Weights of a small GPT-style language model, trained from scratch on English Wikipedia: capped logits.
Each number is 128 + 24 x the weight over its row's rms, rounded and kept within 0 to 255. Layers, rows and columns count from 0. Numbers have three digits each. The size before them is the row's rms in percent of the matrix's.

# layer 3 MLP up, 704x256, rms 0.0886, rows 652-703, columns 192-223
105:111116094181100134092103107143142140144138123152118118168132136116147123161142129159129130109139
105:150096122134112145187117162095136101097141105127100129166132096140110097146147103113135126118184
093:110082115089144119124134128126118141133165151121122093090155126123169168149123171154097126143123
109:146131164140143128139128112138097113082093168151131190142122135112125121118126117168114133163153
119:095136137153129080159124104151162129085069129105125130115184129129142144151115124097143117099159
097:124133104139121147096126120146168139116114179119134119140132131143101126127150143153102120146114
095:122195135107139124151128135148142067135126147128131150105125117114125146139105120087141115094140
100:113137137110114184107165160122109144096124157087145114142141111106129141135137108160120150118161
094:127148117127081115179140099145109134147154132132120129137131122101109099134158134135155130129136
097:100115114104146076131096111143152137073099117102113146105127141097171116151106113158136131100135
095:066131130111153141117118109048136157061155103139097142129121177084113100121090149127131109120127
102:158143126177126153115108116158145136133142108120145148198126129154161149120142128119112122139160
094:121127118151089162160109117087104125120157149090095096113147119119101160142120157075131135100151
112:125084109142121107090108123164131115160119104120146107150149115134109118104104138129089134149151
099:134132088139127115104106122175114124115122114134107092113154108143157122149119124105118110129096
103:116113110157126117173066129153112136152157101108121143154121147146150118111132137155120123120153
098:097145105125109113145138162107152143139136161138137160095179196114138118143135103124139120089157
110:123137147151132084139107127140154156136168114079115156163114125122180130104129140110126108133132
096:117110104134101100146111151149180105160170112124087148112154170123162090123147123124125118106158
102:118119165123144140129180114145123150140119086120161114135121116132131121106135123107163148121151
096:151144129102120128111137136096118111111112123120154140123110129145152130136135098187132125111166
101:131100105145118121118137137083118138162164145133124132122161099168109115134124162068101131165089
104:139141142162147134139110128153127142136121140102112119139180131102146160119124121116115120142112
108:137085087133151218108124119142109112128138133084122147117141125100104157145113110140140139087148
099:125120121141109137128086114095126140134101134156121126126109109111117120158121157100137133124131
092:111112134128164072121110090143115169128155145146110153152133101119146150097137147107092139140120
099:102090152158110148103125144137152144093122134139104151122132160119110115155148126128082120136108
099:129132098139141125105134124099131107126131122148115108141093144128150127109086161145161149131194
105:167101146127154159128135116132109116130169097108100115136167131134091133164129113121107120122171
102:124161130124107119127182121136137147148158159124148105159143057125142144124131167114113171113157
101:101146112141141135112144114130099161150136183108156108142137150084124116131132150142116132125166
097:116128089103106130143117135097107148047170101108117148083166090125148082110154119110115108132160
094:158165119108118168167113117120148095167125149112098116180115102131139134091090108130140124156151
086:161097151121148126149097122111116089116101123092112102079130139169135139108132140136183116149155
091:157137087163125134115121149115124129156090120120141138130126115096138110145129137113134110136135
097:134120115140147116156141114105108119125105131105131126107149109114135135146118148144140137099099
104:146135153120152138134130152181103095114120119099119123108117132153117184095153132166122137116141
103:082125153129130099122139122064148092060098117155143102126115094112145108072078143137121156124120
106:124152150119140202148137123093088129205130198100101100126155143124153122108129112138095104151141
100:129174121139154131140113154116119139122112123119124157078180139120101103114137095121142126158129
104:140124160096138150142164137118141134158124105111137143118076124127150099132163118140118137138116
096:111137118123114161115111112114078147158097127180105186157108120105151088120148151160120142106115
097:116151116131098115133138121139153135183111124152143136092147120138129130112120127125117097090092
103:113143141123150120146124100089157103167141144151128085154169139127136144169111145130106128134123
092:113128120147134091109074127167132144110162092084103173136138152098158145144119116078134078096200
104:126125109133126116121131099083143138122108076160137141130096127118097122149089142133110144125132
095:113097147143131150100140143099130140104126155127150115191139097128103112119118139145124145127120
102:131124207144090090152118123101157128147154093115089083156107144154169135064114113151113125143150
094:155140112090146139089165114079107129131128154133168118130150093098111150115122118127114183150118
098:127130151155127107097096105167141091157076139156152112118106143127088144104136110135136144130100
100:124131133105102129132096157132150133113169144107122108134134152083171153119146139127143115126139
097:144133150110120102140136149125070132117110136125115165110180131141074125194157118114099114125132
# layer 3 MLP down (transposed), 704x256, rms 0.0842, rows 652-703, columns 192-223
100:129083097130114138127101111152120146109171152120173124145154097145143120146124106112154137144137
103:135155122124144117085105166152118116130108159147157109121150121167168147086135143105145153149077
099:117131084133110135120129159168088110173106088112156148164105134150139145121115128159135069122114
105:169109137139116104103122129139097109122077138139117107160143178119117152142108161133175125115128
112:135140136085104140158131084093163140128112105108110145101151167126143135102121148122105135138131
098:125137128153122124174126113142128122126100095154141152120137072114109094128138118129084120174123
100:094084146128139125127112105131151160091132103106134126100140125156146114068143111193113127162109
097:136142112124172128158087130163127139107078137149133137106099102123191128137141128157108164099119
096:133159129173166145097114159102175095162126106153125131117142120112116148145092129088111146126145
100:162096120153109148115151119104130089145121131117136116150092136173087131133139125145061104102127
097:127131164140157161077114111135140129158122112168150155129124105105115160089136156149119142150141
103:149137142147118136124147105143114091127096122128036127127154137129167103130140152144095152161128
096:176147130116099168155091143111144130114121119119150105097149154160141107121135077134130113128159
104:128153138162147137109159159122117127145177148113118121143109097096125141125124153151158103125109
103:161170122163134144132134100147090123091128086106125148143083148133103150146136109155138132126158
102:138135156137141118095122133117120135134121150109130090098137168106131094182100167129174185106154
098:078112143126116144147152088112120099148113099112135109109115113078101148150106113152105142153089
110:098079134137096121086129125169132128106101169093137089131156172067101135144140128118112126140127
095:145107134131142093115158179142141140097095136181144114106114128125132132146130119132111102124159
104:167125092105116111169101126163127108142132149121088117152136098134147154160125095157070055151138
100:100122131113103119110140202141158115112147161163144135133139097130124177100139132128098137152140
104:110128145094142160119147136129122138131113168132145115097142134127142126140093135132125127087098
104:114098093117142096135144150160156150129102140177108113121151102108174170148118109078137081126142
107:121157122138112127116117092145118171121167146158081144134158133091153158106112116154139176134090
099:095098116169108121121154115094135140117144113117110146174166117128109155110113114119134168131118
095:168144120154110137143130166159090139125112138121134114123123140145134090156119153127158134105089
098:127153132133124147139148158114125176163101131152140127116163119159123067126124128103183132130093
102:113114114147130118124131121128090119111116157103107144149192125131126134136139140108139175123128
104:130135104191091108120098133131120171117152184138122121128134076119139151126143156130117062162188
103:137173088157064116140105081099132093159119143139127135123122132096109118119123114164114176148123
097:104126134145116116163114195182163105102106169065152146156115103129092115136099093108145085153141
096:119127127112104143101145103106108146134121110115148116156104186140125160179140147128146164093112
094:102089117136166170086149170092120080100134127132163102177122095151130118126120115156158143122160
089:113140138117132108095173142172151136176141124135151087163151101139119076156112147151106087098164
091:090085098143161150095146112122133093120136091165153132129125108113136146143145171167115152141115
099:142144109115181128122114132156166149115141132133095061103083141136145136105125131094130115095118
103:121097156149081163159120168090131124161157158102133164140134110117151126114114111134167099122110
101:132124113108118123122148106109108125115113095159134114146119184149126120107119151155128140149131
106:150100137146126112101049129159127103133135159168144155143135167141106156090143155081116163162125
102:082109142154110150165123088109155172143155133131138124145134117103150128099152114157121140085097
101:123100141139099082122129139108114116124127112118131127084133114148117133084114157092085163143113
100:129144126126139096107073139130138118183161146073167104118110147120130168139092139116148054123124
100:114160109155150160126113112082133148156119135105158146170142128152137121104131125153133136104083
104:112151099095092086151139089133054139115127116146113161151122087130171168110133119111135113142123
095:147084089146142159135122126108139134097099134146133120130115120123120068054126110146100158089087
103:162097122119120175149114178091121145136115158135166125133109121110131129156100150114103111134115
096:104154128131155112142116075155117158097116088130106134077133098154135113190116085160119180131140
104:125131123130105119117124112087119112146085139119139120125102114186109137113107108120142079075164
093:101151139150096157139094131106144108153146128134102143131137115132100137119123154076155107087168
099:149108130141131117110125116116118152143134141132141127111156164125151099110103145080109100137140
101:119182125130106141150109177106132127124201123114111138136123170121146155129105156116121114132164
096:131118089168161138151155138158143161118122142136135107130127087151137133084121139116153144107107
# layer 3 MLP gate, 704x256, rms 0.087, rows 653-703, columns 192-223
105:125108174156157171089144175109154116144108137121109135195126126113149156173124140114144124127163
097:102127121152145140181120114149140097069098146054137105143129121134120166137115159135121105101083
101:144053152146153121137134154118110118124143098119096134140118075119136125117118123128099086149165
108:101104148159156155122156127130152133130113142141122124119167120154158141124085174157138105133123
097:130128122130184148099134170134163142139179101119126143118087108171133162090138124137094101140115
100:123056111160091145126128143148106129116099114107147140131095100123089133149115130157129154117121
100:165128135129124144093089141147102127123119078153119158174117141141138161141142096119097093154137
095:127092148126142126113127127130136130127132163137126165151093114152152139102134181186125124105076
097:092115126118153173106132149160134125097133101152132149147099094120164131161114146117115115165142
098:124116125112147060134132129152130140085141122115111140156133150107107140162128136134071111115153
099:160117125125119164126131114119176096156123118085107153163081125141093129151087140131137079133119
089:169103183157133126160092143111164124079137167088131103163099072133118136112144103122133134135116
104:174141171099139142122164144062119142113129125120140116143128122098131189142157121170129104144138
103:088073144163126147107132158133122097102132143108100164142134133169157130151143156075138099093152
102:106136149143161137116149147153111141094088173098080114126120145113164200182173136171163112145100
097:137151125137145173154125185085130097147099114131100137120126150153133157166124126126108114125143
108:142101134161182128116131133148138120135161161156116074173101152120118122157091166136143079159125
095:160085124201155143144117119152146085087091132140127111149070122130128137105148098173114121109109
103:124172100085135122137094167130143162130154109138146144116103093156160160120129183120104084145117
097:187129136119141101148145173115147128133110157092150128122103078090122150153110143161130098156147
104:114080113122146157113154155152178082111114113110145087169150120147099126152082147099116134119101
103:132113175131164171115118140156113142084093161132127134165169129107127170120185103116099113131148
105:128111151164114145152147117129131097072130113108125112110123109133131128167100138078086082144097
098:149133148123153165124096138093117140118092151112118103123098107140110149180153150161128116130120
097:110136129164136107164090134149159125104181192125119115146127160151131152142122152115134085177171
102:131107157172114159119081114129158132148111126129136166134131105134085162123149147131122131163081
100:133089188143122157100138133138099118124168143088108145124129098140169147101128194134101081122104
104:145097097134135122105114155102108115125132117132150114144124118117110137169132131132096114093123
105:099124124174110138109105133096140122113178129131108143152149133131144163126159158113152118100165
098:145110152120135146101107149196097065120078146113084094118111102136133134172142095162156112117126
099:139125136122171145126110146095143128095144153107111126148141054135154120121101105149135112135167
096:141135128112159151135140142123096144105105140106124124195107139142111132121125117090132093132169
090:118122175144137130153096137138117100098093129128094136145178144181154099121121166106131155118109
090:115116105170131068123135131106177098136141127156118153176165164112116113161127149123122099131145
099:157103144152138166121150139099125140113128117125146153133169178135123096167129141147133090133135
096:115118190132148156129127160101129081135114176136109154119178083133125134149099153116136081117106
100:124092200133182101134166138106111128099103134112116108103118120128118138122136096128123123054119
106:137140099144153163155118121135114107119117113081158154113125134116105195139119122124143082116145
103:180116165152128128120107162136123120139128170103132150133105114177134153116148147124144136090078
103:131127092158165126163134134130153118112178110125148127144098128154115166178120167103100118095123
100:114096127134130163121124135157140135120159113134134165139148075150097143129125162080112111132084
098:130090125130145117112143156119147147094163129126165127134108126102111092126128177129112106131116
100:147130142137155085170101127161133123140134071097111171154130149184111153152147132140125060128112
097:114155134133131113144090116092136123139105171123082118126177126112139149185105134113130084081127
100:164076125126208169103159138138103138118097155097114131157133123159130154137127123129108110142116
097:124099138104127134112122099135154124119172144095110100134052090126098138089120090105164137158155
097:132099105143122145103116142145157110170145108110120153136143130086129138168147131120139082122160
097:135127147106153170125106170092138157113139091114127144127122156135145116114138115143091071135129
101:143082133132159112111146119121132060147125061131142120147116144112082155134149134141135115168148
096:114108118185090124163107159150130102091134169128132095133136111152140158151151110176159113107134
101:149132140157122103117137184155105098137169149153133151106113104139175134100099127163107104149149